config.toml
hidden_act = "swiglu"
norm_place = "pre"
schedule = "wsd"
Each number is 200 + 30 x the weight over its row's rms, rounded and kept within 0 to 999. Layers, rows and columns count from 0. The size before them is the row's rms in percent of the matrix's.

# up: layer 9 MLP up, 512x256, rms 0.138, rows 275-292, columns 128-255
# down: layer 9 MLP down (transposed), 512x256, rms 0.0623, rows 275-292, columns 128-255
# gate: layer 9 MLP gate, 512x256, rms 0.13, rows 276-293, columns 128-255
up275,102,202,207,201,169,193,219,190,183,170,176,183,171,186,167,193,195,198,173,172,305,192,168,191,214,128,206,221,166,174,190,196,221,168,194,201,224,178,210,210,243,173,169,144,213,218,157,102,183,163,241,202,197,149,207,212,181,197,173,177,209,177,200,210,222,198,198,213,186,262,224,192,205,175,235,183,188,231,201,199,235,190,202,111,211,196,202,175,193,169,199,225,173,239,194,208,159,167,197,196,215,139,155,222,196,175,133,217,193,171,182,190,197,125,193,216,250,193,165,167,191,211,191,214,195,185,219,202,183
down275,104,204,184,209,180,157,155,190,269,156,184,212,197,188,198,185,170,241,174,166,203,247,174,247,218,183,182,182,222,169,210,233,230,214,170,153,168,179,216,235,205,230,227,207,242,226,170,226,226,110,195,195,212,211,265,203,134,172,213,166,190,183,166,169,184,201,211,210,213,221,212,201,212,195,227,216,186,194,183,245,225,235,238,175,194,166,193,244,212,185,237,202,203,210,162,213,165,212,201,265,160,156,180,202,204,231,190,190,202,272,211,204,218,184,153,181,187,181,205,244,266,185,237,208,176,237,183,173,230
gate276,098,168,214,148,223,153,174,231,147,197,219,212,156,233,200,206,187,145,171,207,175,185,236,158,229,180,166,182,205,189,244,131,221,201,173,195,219,224,165,206,202,180,221,268,224,203,210,225,194,168,162,222,213,196,220,211,212,181,224,180,198,234,213,195,247,226,243,172,201,205,183,261,170,183,164,186,192,189,211,228,250,175,236,275,238,193,202,232,200,241,226,212,215,200,248,229,191,199,122,140,177,222,121,247,193,232,193,200,211,230,173,183,176,228,215,230,195,233,185,240,198,219,206,206,218,157,192,230,208
up276,101,187,169,221,232,239,236,189,160,184,176,206,192,169,187,248,276,189,230,246,188,209,240,217,189,231,166,230,195,222,182,252,175,253,224,224,204,173,253,164,184,251,218,169,209,174,208,204,159,179,205,223,201,176,186,215,188,176,151,197,191,192,228,179,225,201,188,170,184,182,158,226,199,156,140,181,175,177,186,163,168,222,213,199,194,239,250,205,189,177,227,189,222,201,186,203,241,144,167,208,232,235,215,227,159,230,180,239,143,208,194,217,205,211,191,167,244,207,166,226,291,158,243,233,171,186,206,222,156
down276,095,223,176,208,190,227,162,228,210,185,215,216,234,183,192,183,191,190,215,203,195,195,208,167,260,200,245,229,209,210,189,167,265,163,207,223,192,232,184,197,215,185,195,195,172,189,192,159,228,197,226,189,163,188,217,195,274,235,169,211,207,219,146,168,247,200,192,234,194,262,176,208,228,190,173,174,232,185,153,186,182,157,275,180,223,234,213,197,187,235,198,153,237,199,216,166,219,214,187,243,198,178,173,174,206,215,246,200,217,184,210,158,199,177,168,214,181,226,230,208,154,143,257,217,197,194,210,170,200
gate277,103,215,207,208,208,181,220,156,159,248,160,209,162,181,142,201,288,194,185,185,229,213,212,191,194,233,190,200,189,200,203,167,216,166,180,189,225,159,220,153,252,140,231,171,262,187,190,149,191,264,229,222,193,240,199,141,202,209,256,215,168,238,188,176,194,192,202,231,182,193,241,234,169,198,195,216,183,210,166,195,219,215,195,176,231,201,177,197,183,201,222,167,226,261,253,204,244,222,238,243,222,200,188,195,215,157,218,197,204,166,128,208,190,202,227,181,201,227,208,206,180,201,197,194,166,174,230,214,170
up277,102,231,191,189,166,201,252,210,203,234,182,172,188,167,203,167,208,212,232,195,221,207,123,208,207,218,220,190,221,186,175,194,233,194,177,205,164,212,184,163,226,213,172,213,207,200,129,196,208,223,163,203,216,231,199,194,176,223,166,224,147,251,234,201,206,195,225,194,245,158,159,183,204,181,154,162,164,169,207,194,177,212,188,249,208,220,194,214,211,249,211,190,238,147,154,183,240,149,175,191,223,208,215,177,166,215,197,188,211,240,203,230,183,119,217,306,155,267,161,140,201,230,140,181,191,175,247,215,199
down277,105,176,161,197,204,210,177,157,240,226,246,220,232,182,222,183,156,233,203,193,201,248,216,236,136,180,274,194,192,235,179,183,189,265,231,171,165,222,220,211,196,212,251,185,197,231,207,230,231,164,230,220,178,197,190,180,209,168,226,179,173,195,211,142,187,160,181,221,204,207,229,213,177,211,202,225,191,175,203,206,257,238,246,202,268,198,243,177,157,192,222,194,230,155,192,263,207,162,212,209,260,187,184,166,212,177,215,173,199,246,206,140,235,238,165,146,241,248,183,197,177,221,248,177,272,157,188,171,182
gate278,098,227,209,224,206,201,212,131,176,200,126,195,189,220,169,157,207,186,152,205,195,212,222,182,195,140,192,188,242,173,188,173,235,167,210,235,180,185,238,266,212,231,172,155,212,202,189,194,238,187,191,226,159,179,208,177,172,136,177,181,172,177,177,207,208,137,165,259,221,216,192,225,174,179,230,207,220,138,199,228,209,190,229,212,195,199,221,200,199,142,238,199,169,166,197,231,217,169,142,194,196,223,250,226,200,292,153,181,171,203,169,213,242,190,143,204,198,200,201,211,163,189,186,191,182,217,199,177,147
up278,105,196,155,175,207,194,211,177,179,224,184,240,190,200,193,189,212,200,177,168,196,228,135,209,171,237,236,222,121,187,189,234,186,138,194,238,170,168,162,162,231,163,215,146,224,173,248,196,206,196,210,174,195,195,202,204,210,239,192,183,220,208,184,157,203,236,226,195,235,255,207,194,210,233,178,258,209,178,258,164,213,189,189,176,200,231,191,212,265,178,189,175,256,196,148,191,206,242,164,229,207,205,236,224,225,207,247,251,204,193,203,167,241,223,197,202,214,230,203,204,226,226,174,248,241,204,163,191,263
down278,105,197,203,183,195,184,212,207,164,239,201,162,171,222,239,212,221,242,225,163,229,202,156,170,184,198,207,253,190,193,202,185,235,213,219,219,217,235,175,152,219,172,187,208,130,226,221,177,207,215,179,197,194,238,213,192,199,225,233,221,215,226,253,206,202,197,202,250,235,197,193,117,164,192,215,219,158,177,261,176,181,182,152,247,207,205,165,217,215,160,158,241,211,133,192,220,211,192,241,251,192,208,246,180,208,161,153,229,179,219,232,187,187,164,226,183,201,216,199,201,224,206,180,200,236,205,177,220,203
gate279,099,186,193,228,195,188,198,197,181,202,192,192,213,129,222,185,155,199,224,205,203,221,215,163,259,194,206,182,176,269,212,268,204,197,188,189,256,166,255,157,156,240,220,194,186,235,215,209,204,186,215,195,204,154,154,183,153,209,223,247,194,243,212,174,205,196,242,212,229,166,182,217,179,218,214,235,165,168,218,196,188,227,259,212,194,217,233,167,192,182,141,212,225,238,200,224,210,215,185,211,204,221,260,219,162,162,164,202,204,217,215,162,153,256,194,164,192,172,212,246,217,181,216,204,243,169,181,234,151
up279,099,208,183,243,174,249,185,166,147,207,234,191,215,260,189,223,196,159,155,230,223,181,224,185,178,210,148,201,204,201,195,145,131,167,236,245,224,202,255,182,267,207,178,238,246,261,159,173,243,266,177,232,202,199,167,192,208,210,225,224,177,245,171,218,205,137,209,214,191,133,198,209,172,212,196,241,208,197,178,166,130,205,220,157,238,174,164,177,193,252,183,201,190,235,230,241,223,159,184,204,148,152,158,182,190,191,250,227,188,226,166,235,194,221,174,217,201,204,254,180,240,243,166,199,208,180,179,258,192
down279,098,176,172,179,156,221,179,161,200,226,167,211,201,211,198,176,206,214,173,186,153,256,205,200,212,252,196,211,181,220,216,210,189,182,172,231,275,170,176,205,240,209,177,159,158,249,166,184,215,234,227,195,233,261,207,217,180,174,201,175,226,260,226,184,176,244,131,179,182,220,203,188,221,202,185,224,200,214,221,183,203,188,219,161,192,141,167,189,216,253,228,191,180,205,207,171,225,205,188,172,183,213,221,195,185,209,202,192,193,219,211,229,197,185,202,243,241,193,173,190,174,163,219,258,167,157,169,166,210
gate280,093,191,182,195,202,243,163,196,167,120,210,214,203,198,205,237,249,199,177,209,233,176,202,201,201,229,233,228,161,183,228,223,206,166,256,114,236,175,211,257,150,205,176,243,252,169,234,217,205,209,287,186,251,168,218,225,212,196,215,176,215,211,183,222,168,154,174,166,227,170,158,209,167,195,201,142,120,176,236,173,196,201,156,245,162,164,202,188,207,225,237,250,171,210,161,213,179,189,194,185,227,153,212,213,217,215,186,188,200,167,210,216,223,251,223,149,159,181,224,205,171,209,173,195,241,196,161,138,147
up280,091,205,176,205,180,212,199,258,202,186,206,117,229,173,211,223,178,201,205,188,219,208,210,253,179,220,218,179,186,247,193,219,229,232,257,231,203,232,224,227,204,223,193,223,201,187,258,193,213,160,155,175,262,262,223,261,206,212,234,205,221,268,183,170,170,190,245,237,227,181,132,144,193,207,171,169,170,136,230,186,196,199,208,286,233,194,181,179,183,172,200,183,186,198,208,218,218,175,195,173,166,234,187,268,149,220,225,154,255,206,248,241,250,191,193,227,211,238,210,231,196,226,217,187,189,207,141,196,224
down280,094,185,217,191,255,195,230,241,239,161,200,211,233,209,210,151,253,210,205,211,182,197,190,196,223,192,169,230,158,205,286,231,143,207,224,185,175,215,158,200,176,217,192,203,181,185,203,200,170,177,142,162,193,202,174,187,175,185,182,215,183,240,184,199,199,131,223,186,176,191,181,205,240,213,214,253,182,212,246,168,219,203,184,144,188,122,200,208,218,187,208,229,226,179,180,261,160,187,201,202,201,164,234,174,170,195,207,185,168,219,210,140,203,309,164,243,197,156,243,186,196,177,276,193,225,208,180,192,208
gate281,102,197,168,217,204,200,161,209,249,231,168,249,235,163,206,219,170,199,187,169,194,131,259,206,208,182,199,194,279,229,229,229,220,212,195,140,174,196,221,140,175,153,177,194,188,198,277,178,221,236,239,190,216,181,190,220,111,209,183,213,172,195,216,156,150,224,136,207,228,153,224,215,198,165,229,187,196,231,235,225,144,203,223,271,208,255,209,162,198,200,184,226,199,212,238,167,207,188,220,194,213,253,154,176,171,224,181,210,205,208,232,242,206,190,190,206,206,200,201,210,207,240,216,230,133,178,234,165,182
up281,105,232,239,188,189,229,248,234,181,197,221,195,267,213,183,158,232,189,191,204,180,209,144,248,202,207,211,241,177,171,183,202,190,153,201,260,236,186,182,206,244,191,183,171,189,193,196,184,187,195,192,176,202,212,196,217,230,189,185,191,230,216,200,221,225,187,200,201,189,198,198,249,217,149,209,198,186,192,190,169,244,240,178,189,184,205,167,225,258,230,228,188,161,213,164,139,150,174,213,217,191,157,199,212,204,205,207,240,237,224,174,210,244,160,243,188,167,193,183,222,175,168,98,243,223,176,176,160,246
down281,103,214,254,264,168,202,235,164,190,172,209,183,199,254,217,199,205,179,201,146,160,210,201,192,231,234,196,195,173,190,238,178,219,177,196,160,188,231,192,181,179,148,224,196,193,239,177,223,197,236,212,144,210,163,190,202,191,201,172,229,246,226,167,166,203,211,176,155,205,141,198,246,204,160,199,230,166,259,229,163,206,206,142,239,196,186,204,218,254,211,230,166,200,211,215,188,197,195,150,211,172,210,171,147,177,261,241,238,231,187,194,178,179,213,213,216,207,186,187,218,174,173,235,247,195,158,235,212,171
gate282,103,229,223,197,262,237,225,241,219,138,146,232,230,195,179,155,205,221,109,209,222,210,230,200,294,195,187,231,243,190,235,162,269,246,191,230,273,187,200,243,190,244,162,224,161,213,164,191,163,151,167,225,132,215,171,225,221,234,195,145,221,154,222,212,209,227,210,186,155,223,192,199,175,262,255,202,213,210,244,172,191,220,197,229,214,246,203,200,180,220,175,161,201,163,205,176,187,191,210,194,223,210,194,228,203,214,165,194,182,208,213,221,212,233,189,209,216,185,176,171,195,201,173,202,203,174,205,191,196
up282,094,219,143,225,214,228,187,218,209,184,215,212,171,206,260,174,205,183,226,252,159,182,176,180,166,173,194,237,171,229,166,194,192,203,224,171,228,204,227,188,160,247,228,236,171,226,175,213,194,208,187,183,194,252,177,154,173,228,226,173,222,173,225,205,190,222,226,156,262,189,207,232,213,190,176,112,213,257,159,214,211,225,217,194,183,214,155,255,212,176,158,247,183,138,243,205,153,223,177,213,163,170,173,173,193,222,220,189,142,267,201,236,204,202,236,245,166,172,224,177,271,185,225,176,214,175,216,208,181
down282,090,197,173,202,184,196,251,181,219,166,171,241,250,221,151,184,194,241,175,230,172,227,212,261,224,182,215,191,193,217,202,215,283,193,208,204,216,178,192,236,186,254,177,205,179,222,201,161,141,189,169,209,236,157,217,263,229,252,183,206,191,180,184,201,215,222,222,199,218,232,176,162,201,239,284,226,202,206,178,191,234,215,188,177,158,287,219,220,256,212,161,180,220,189,212,230,180,201,235,217,248,167,204,170,175,143,193,202,189,154,160,173,179,207,97,155,203,210,253,156,215,180,229,192,254,177,221,203,195
gate283,105,225,204,229,261,184,194,194,202,202,267,220,189,166,214,193,164,187,258,185,200,217,242,202,188,225,227,241,194,154,201,210,201,190,199,186,213,225,178,213,197,172,240,195,195,194,205,230,245,180,171,194,159,197,245,241,175,158,185,218,248,225,203,210,229,214,178,188,187,176,237,154,277,192,161,210,201,232,194,147,144,166,230,187,235,208,144,197,159,222,195,239,195,285,211,195,139,200,241,182,221,183,182,152,226,222,190,163,183,173,141,146,239,190,169,205,193,232,219,216,184,185,242,228,205,260,218,207,208
up283,101,247,171,200,218,156,185,222,173,192,207,175,195,178,210,212,188,175,227,208,228,196,184,173,220,188,192,197,140,208,220,177,167,175,230,224,151,202,165,175,179,245,174,209,135,178,192,214,199,164,219,249,180,185,191,221,203,229,255,236,229,251,217,252,208,218,165,211,134,247,153,184,176,212,236,265,161,245,238,218,171,253,189,189,208,173,197,181,190,190,164,230,147,171,187,193,207,160,152,217,192,206,217,121,223,175,212,268,220,186,198,215,158,213,186,233,221,120,186,184,211,185,157,209,202,240,231,201,176
down283,096,205,175,240,180,174,154,200,180,209,234,221,198,137,160,162,194,206,251,176,195,195,210,208,196,223,207,270,184,228,230,236,218,288,147,252,195,247,233,211,216,172,166,153,207,162,170,191,225,181,192,208,206,187,194,225,249,197,165,152,189,207,259,245,252,211,156,185,201,250,224,157,260,216,205,179,174,224,221,220,159,197,215,189,212,234,240,215,203,161,238,200,219,245,189,189,209,177,237,199,167,218,198,148,193,172,181,204,177,172,175,199,201,244,181,231,143,278,204,155,225,236,174,204,196,210,212,214,229
gate284,096,205,172,199,125,138,235,233,214,176,217,133,242,216,219,223,178,183,204,224,204,210,231,200,220,197,148,212,203,219,219,221,208,209,179,167,240,205,214,202,198,189,212,179,184,207,166,174,186,193,143,204,239,223,165,169,213,218,220,251,170,240,189,213,228,199,174,201,190,154,153,197,197,151,153,206,188,247,177,100,166,202,223,207,228,196,224,234,238,247,208,173,188,200,248,197,179,227,201,233,203,192,174,190,184,232,218,184,184,182,204,239,217,258,239,239,244,233,180,236,251,204,186,174,194,186,164,197,254
up284,092,156,225,238,171,180,208,218,146,217,224,169,220,222,186,262,164,222,181,144,199,208,172,205,209,244,191,188,199,207,194,248,177,250,212,199,249,197,189,231,164,206,206,161,246,208,181,204,205,182,251,213,231,218,204,198,218,159,224,257,188,171,206,182,238,192,158,192,140,174,230,176,254,196,164,213,171,191,185,194,234,256,261,247,171,222,171,172,251,151,221,236,204,171,168,134,238,203,149,206,202,201,160,187,207,217,212,216,169,163,157,196,206,215,169,179,221,164,202,231,191,214,210,199,197,195,205,244,239
down284,096,240,172,220,234,170,175,188,168,226,220,240,158,213,202,169,220,205,196,198,258,199,198,271,171,213,141,206,193,213,227,184,200,215,171,193,169,218,215,192,198,197,171,211,230,144,221,187,188,150,185,171,204,146,191,233,127,176,203,174,210,180,204,230,181,207,186,194,243,234,243,174,178,141,171,192,204,211,261,181,204,180,200,184,172,229,217,210,186,185,142,222,187,137,224,143,220,191,210,241,260,204,178,210,199,202,185,219,189,150,207,220,164,234,189,235,179,232,176,186,150,145,221,198,210,201,183,242,179
gate285,098,242,177,205,220,222,213,190,180,235,164,141,204,215,187,218,145,187,185,200,210,173,235,196,194,192,196,268,203,185,197,188,206,194,182,208,203,231,154,236,180,158,172,190,208,148,175,167,169,212,222,249,229,199,225,236,219,182,189,238,205,179,190,160,192,180,172,163,206,207,206,190,138,224,182,191,248,227,157,211,197,209,198,229,175,271,219,249,158,179,284,248,144,206,203,142,215,201,236,225,195,173,189,203,221,162,225,230,222,151,188,204,255,182,156,200,180,213,158,216,212,270,146,279,199,179,188,211,263
up285,096,254,198,166,138,242,206,173,199,203,223,188,229,170,169,151,221,173,181,238,171,162,200,253,181,190,199,213,219,142,204,199,167,222,187,179,196,205,166,166,232,221,198,223,175,215,145,185,216,167,192,204,248,207,208,149,140,222,193,183,172,166,224,227,179,237,203,140,224,215,196,200,175,213,222,228,193,189,212,205,183,214,202,232,238,219,214,230,171,187,204,159,169,214,234,183,226,186,186,186,249,166,201,176,157,234,207,172,197,182,189,203,232,208,210,145,181,191,168,173,263,136,159,209,166,241,157,173,176
down285,094,191,204,254,198,205,180,191,163,215,186,210,169,215,195,232,175,158,216,179,213,190,158,199,208,214,198,228,173,247,255,214,206,255,216,209,179,253,160,207,201,200,178,251,238,217,216,196,168,240,181,198,221,229,191,240,0,216,229,185,138,177,226,168,242,219,207,214,159,241,230,202,177,218,172,196,176,179,207,199,162,174,231,217,185,245,183,228,218,184,197,213,177,229,178,151,167,201,192,188,178,197,236,225,184,179,235,206,197,228,193,192,162,218,216,170,159,264,167,206,220,164,173,201,222,201,247,214,220
gate286,105,210,188,200,187,218,165,150,180,181,175,236,190,148,278,238,236,217,168,159,225,201,213,210,209,221,227,138,188,230,180,197,160,207,191,207,252,223,200,209,213,207,195,146,240,207,199,249,259,215,199,228,177,204,180,168,210,227,205,225,180,216,268,238,240,163,160,219,229,186,194,230,160,223,180,168,204,170,255,209,209,182,190,205,228,205,204,204,196,254,151,249,208,207,143,207,228,160,220,151,186,228,190,181,223,240,234,190,182,223,209,228,262,184,208,209,143,227,220,188,266,162,194,146,184,144,182,220,202
up286,104,164,173,208,235,159,199,207,214,244,181,145,188,254,227,221,238,208,227,201,193,183,214,253,256,251,193,216,210,159,148,183,205,191,231,199,192,234,206,174,177,180,172,204,222,188,132,171,202,185,167,190,186,158,250,205,216,157,215,165,166,235,196,191,203,194,235,147,211,200,190,226,197,211,231,245,192,194,169,240,158,195,211,223,176,178,157,181,175,181,165,152,226,253,174,175,159,222,170,174,203,225,150,204,216,234,167,193,204,237,197,258,177,235,208,175,184,177,204,169,210,238,181,197,232,173,209,133,201
down286,103,107,238,201,228,200,228,175,220,221,196,199,168,208,198,231,185,184,182,251,225,190,233,233,205,198,192,214,153,245,175,146,174,168,229,211,177,183,194,198,174,116,179,153,198,185,221,209,221,201,217,249,194,137,216,123,235,170,200,206,224,196,247,241,200,181,183,178,191,182,185,155,212,201,174,255,175,194,168,222,198,208,197,200,195,183,152,206,164,176,246,189,179,189,180,174,203,246,213,207,214,249,154,205,263,209,189,185,181,140,142,263,199,223,155,215,155,173,186,167,168,207,146,178,159,189,195,241,185
gate287,103,233,198,180,228,225,219,203,268,120,198,245,163,168,180,148,158,241,203,193,227,177,143,218,176,226,185,198,187,261,231,205,173,204,226,169,204,191,151,204,220,161,186,194,250,217,198,203,204,217,190,194,193,187,198,179,123,150,232,177,199,211,222,179,146,150,192,180,194,203,188,206,168,189,231,186,216,154,189,227,156,213,215,234,172,145,177,212,260,221,170,161,190,193,154,198,240,200,196,246,173,237,211,140,207,227,234,242,142,201,174,235,223,206,247,147,202,193,176,232,238,165,222,210,183,252,191,192,165
up287,105,164,198,221,218,238,212,203,175,193,230,147,201,230,213,208,167,235,182,221,181,213,148,171,225,167,183,154,206,217,209,225,168,202,190,224,201,184,219,209,188,296,119,242,185,189,203,196,220,247,197,235,144,207,176,263,229,195,192,238,213,143,150,188,216,181,189,193,190,167,204,263,224,221,210,246,171,208,192,223,199,143,194,195,204,249,234,234,179,150,168,232,172,193,221,186,209,212,204,187,206,230,178,233,161,169,253,192,208,276,255,249,201,211,221,195,157,212,214,184,220,169,193,226,150,147,170,178,148
down287,106,200,178,235,218,153,226,208,223,263,246,188,203,172,233,199,176,222,170,197,140,230,242,158,191,195,208,138,149,222,155,186,211,212,212,172,201,176,193,235,234,164,167,124,241,211,172,206,245,209,180,222,178,189,214,236,211,305,224,197,207,240,156,150,248,172,201,180,238,217,209,231,147,186,197,211,233,234,165,170,198,144,186,147,193,184,198,219,182,232,171,177,170,192,155,190,205,157,158,196,194,218,177,150,245,194,193,227,291,145,175,225,211,167,155,201,212,231,195,157,185,188,151,195,168,188,240,140,230
gate288,100,232,215,202,184,190,213,176,210,226,192,144,189,221,195,193,183,215,211,199,224,211,204,225,237,167,227,165,180,193,260,236,181,185,196,195,241,228,208,222,228,167,186,204,214,230,256,154,177,167,138,218,177,241,170,259,181,212,167,229,172,264,227,184,198,253,200,164,182,222,180,223,142,223,234,190,227,206,195,180,138,206,225,195,205,187,244,234,258,224,200,177,212,157,244,184,222,183,190,189,227,267,165,203,228,225,254,233,212,190,229,242,232,220,181,215,285,180,214,207,180,190,194,254,252,252,269,190,164
up288,102,219,232,160,144,207,186,231,189,172,225,164,221,217,205,174,215,193,238,161,235,153,284,278,205,250,183,193,207,174,187,199,223,220,139,210,212,197,217,201,224,225,198,136,213,187,131,175,179,246,233,236,173,239,237,160,200,219,130,212,193,239,175,190,228,163,202,195,232,209,201,208,151,186,194,185,191,173,195,167,285,179,130,229,141,197,161,209,185,184,217,193,159,243,229,159,198,224,192,218,192,171,194,151,241,237,188,169,229,159,224,173,201,197,238,216,151,205,142,210,210,189,181,218,170,182,187,175,177
down288,105,165,222,140,200,223,238,239,186,195,216,194,197,227,213,236,208,210,248,253,149,200,220,171,214,202,172,202,213,175,178,220,185,231,226,185,185,180,154,187,242,194,206,220,185,212,184,178,276,251,321,215,162,216,171,261,159,221,231,254,213,151,188,179,229,210,198,226,210,183,205,156,196,134,184,170,183,222,262,241,257,184,219,181,192,207,203,193,177,221,195,202,175,198,199,183,220,200,219,245,209,223,209,264,192,226,197,169,183,192,207,202,195,198,182,244,193,150,173,195,152,206,190,170,216,188,191,180,229
gate289,102,174,207,198,161,200,171,188,228,193,204,189,208,211,258,167,180,224,245,201,205,193,222,167,192,230,171,157,234,209,178,187,161,185,201,203,196,216,279,184,221,217,212,174,202,175,180,234,160,185,177,153,169,209,193,203,196,237,219,170,213,177,168,186,199,171,194,239,170,182,197,212,248,235,223,175,270,194,182,176,263,182,176,169,213,249,174,267,246,168,224,227,131,194,212,233,150,162,156,209,184,269,236,226,262,239,172,230,189,201,215,242,236,159,177,198,200,231,212,192,211,217,186,205,199,216,181,174,188
up289,104,207,166,156,166,201,183,197,170,198,240,159,203,187,191,233,212,228,227,174,172,169,217,219,154,198,215,288,248,179,172,213,226,171,160,197,199,220,169,232,171,223,201,183,164,186,231,153,200,146,263,162,189,215,140,245,223,183,183,225,193,202,193,188,214,179,157,177,148,230,174,191,217,210,212,170,233,170,197,168,248,191,200,177,173,229,246,248,181,216,173,168,220,197,148,185,222,167,218,153,180,188,213,232,171,182,179,292,226,245,258,224,174,190,221,169,202,201,182,231,210,210,186,193,122,180,225,186,230
down289,102,134,200,221,213,241,203,169,239,173,245,132,209,200,150,215,236,185,188,187,218,201,202,274,212,229,172,163,232,200,261,210,185,239,215,204,224,212,188,242,204,172,176,279,163,202,185,206,274,207,243,144,195,202,176,209,224,225,197,243,187,196,208,187,207,174,216,255,174,187,165,165,139,218,204,236,195,181,220,114,176,208,200,207,233,263,169,200,195,207,151,216,189,158,198,210,187,281,152,151,197,206,253,211,212,260,226,191,214,196,195,190,214,180,210,224,238,147,197,195,216,204,194,283,214,168,152,170,206
gate290,097,191,158,133,168,173,213,221,231,193,178,230,180,215,198,177,205,202,174,197,182,254,193,183,182,209,212,232,189,239,198,202,189,273,156,271,203,215,255,191,217,191,114,179,236,170,190,229,224,156,221,248,182,191,170,172,181,197,239,249,261,153,183,216,203,166,194,234,165,245,191,183,149,170,204,158,208,183,147,196,171,253,226,182,168,173,194,160,253,166,185,176,221,196,176,167,206,198,239,240,212,166,206,168,184,169,271,196,211,192,234,195,197,206,213,124,214,212,216,155,200,218,221,241,187,155,161,236,169
up290,094,190,187,242,212,219,162,188,173,192,186,185,168,205,192,199,256,148,219,197,252,221,185,213,243,205,190,216,174,200,213,200,170,221,190,206,195,244,193,197,190,228,212,149,215,196,202,176,236,144,227,237,176,202,247,196,246,233,168,236,166,166,167,233,197,198,185,208,240,186,218,186,124,178,187,247,165,195,202,193,190,194,234,208,241,211,158,212,210,207,236,160,185,186,194,229,202,218,251,209,186,222,155,195,199,196,242,264,211,202,211,175,177,149,205,196,221,266,190,209,193,242,242,223,215,215,246,236,236
down290,090,169,115,195,199,214,272,220,241,214,204,165,225,180,180,182,184,156,194,229,161,186,158,181,187,197,261,246,202,179,204,140,260,215,194,194,233,159,233,147,203,249,223,225,219,195,188,272,192,247,208,249,238,156,185,211,186,194,157,235,224,206,205,207,143,152,212,251,218,140,213,173,214,194,185,169,186,165,276,197,197,171,191,175,208,234,252,191,175,204,217,187,224,212,249,216,217,238,151,203,185,218,188,145,196,222,134,202,192,184,175,184,216,193,192,220,230,193,198,217,231,214,130,238,201,139,190,242,168
gate291,100,182,213,237,218,262,239,211,190,234,262,181,226,172,194,169,149,177,237,182,198,232,203,219,186,180,219,170,177,196,190,163,211,217,206,210,168,199,253,179,249,201,187,192,243,182,225,211,214,168,193,203,217,213,194,200,245,186,195,235,180,190,169,207,233,207,224,216,238,211,176,216,148,270,201,168,218,213,209,223,207,200,159,208,190,232,178,242,258,220,236,249,164,204,178,175,219,190,191,234,197,240,256,221,190,177,179,216,265,190,221,236,176,153,165,179,154,176,154,233,184,216,228,182,210,212,208,199,190
up291,096,250,173,202,266,177,216,186,150,175,196,220,219,248,204,244,233,200,194,170,210,212,184,192,194,194,239,201,235,243,212,163,199,152,180,190,212,233,213,235,214,184,220,249,211,209,187,201,217,211,177,219,200,255,174,199,168,166,213,172,172,276,118,206,197,208,184,218,242,168,149,212,243,279,197,219,157,207,170,203,225,266,206,186,191,178,227,201,203,177,178,171,265,186,194,214,252,216,286,206,219,184,181,247,236,173,175,235,199,213,219,184,162,152,190,205,212,187,236,203,216,213,231,229,182,185,188,204,213
down291,099,214,206,230,213,190,149,233,236,262,197,218,213,233,229,213,196,200,172,227,212,231,204,242,187,227,154,204,199,188,233,223,192,182,224,211,194,169,167,215,214,169,187,200,180,193,210,210,201,231,200,188,192,175,207,219,319,259,203,228,220,233,213,198,182,211,187,171,242,185,243,234,171,226,181,152,195,159,167,161,159,241,165,193,147,189,206,166,194,223,224,208,212,187,237,239,249,225,174,159,250,183,170,200,225,165,184,197,165,240,222,182,218,220,237,162,215,141,197,183,194,231,159,186,185,207,256,182,171
gate292,100,179,228,209,195,158,212,173,199,184,225,220,208,188,162,190,170,223,231,185,196,230,220,190,220,230,171,198,232,222,229,260,216,261,216,195,218,220,235,289,191,211,201,172,206,196,225,213,189,199,184,127,169,207,214,250,195,228,185,139,172,196,238,150,204,243,163,213,248,175,159,230,179,221,200,240,178,179,196,202,225,209,187,256,225,261,196,239,142,202,217,214,182,246,168,222,231,195,163,166,225,192,214,214,198,220,190,197,176,200,145,244,216,139,226,234,161,100,226,216,143,161,210,171,221,227,191,168,207
up292,098,217,226,158,185,194,210,240,205,189,281,210,216,210,188,200,234,248,173,218,245,279,187,177,180,222,219,183,175,199,135,199,160,245,211,193,202,184,187,137,218,189,172,171,175,192,179,236,217,190,180,235,193,237,240,168,215,134,159,229,172,158,213,182,182,193,235,238,189,206,198,195,176,171,247,231,163,222,171,147,211,218,204,190,170,229,120,193,212,182,184,162,226,177,189,200,210,207,196,233,219,222,201,219,226,190,148,195,198,195,143,161,207,244,173,204,190,204,164,157,193,207,225,226,234,261,223,199,168
down292,100,209,189,174,231,215,149,201,187,173,256,192,204,174,241,206,193,138,225,199,204,223,180,170,194,206,195,201,206,172,202,169,234,167,232,193,196,231,207,200,188,191,205,183,168,184,243,225,174,179,171,196,242,234,190,194,189,254,173,194,170,197,239,151,165,211,193,171,211,97,241,195,198,165,234,205,190,240,212,147,216,139,197,161,194,121,186,213,202,194,192,210,203,188,200,149,190,184,200,193,190,174,246,176,188,204,167,250,171,202,262,206,208,208,179,186,203,213,169,209,247,227,180,210,214,156,195,160,182
gate293,099,197,207,260,233,213,167,217,222,242,181,253,240,125,164,154,219,191,203,213,219,220,223,249,218,157,204,147,169,126,217,137,194,228,248,178,236,226,150,166,206,194,174,171,227,175,233,194,227,134,180,215,192,179,197,154,231,216,176,236,203,209,201,211,231,245,189,150,179,206,244,191,189,228,231,198,191,227,247,235,202,180,193,230,174,196,153,215,221,195,234,119,241,182,202,223,183,186,164,226,232,198,192,193,184,156,147,197,236,175,170,215,195,207,183,186,218,210,198,229,227,198,157,231,196,141,217,223,235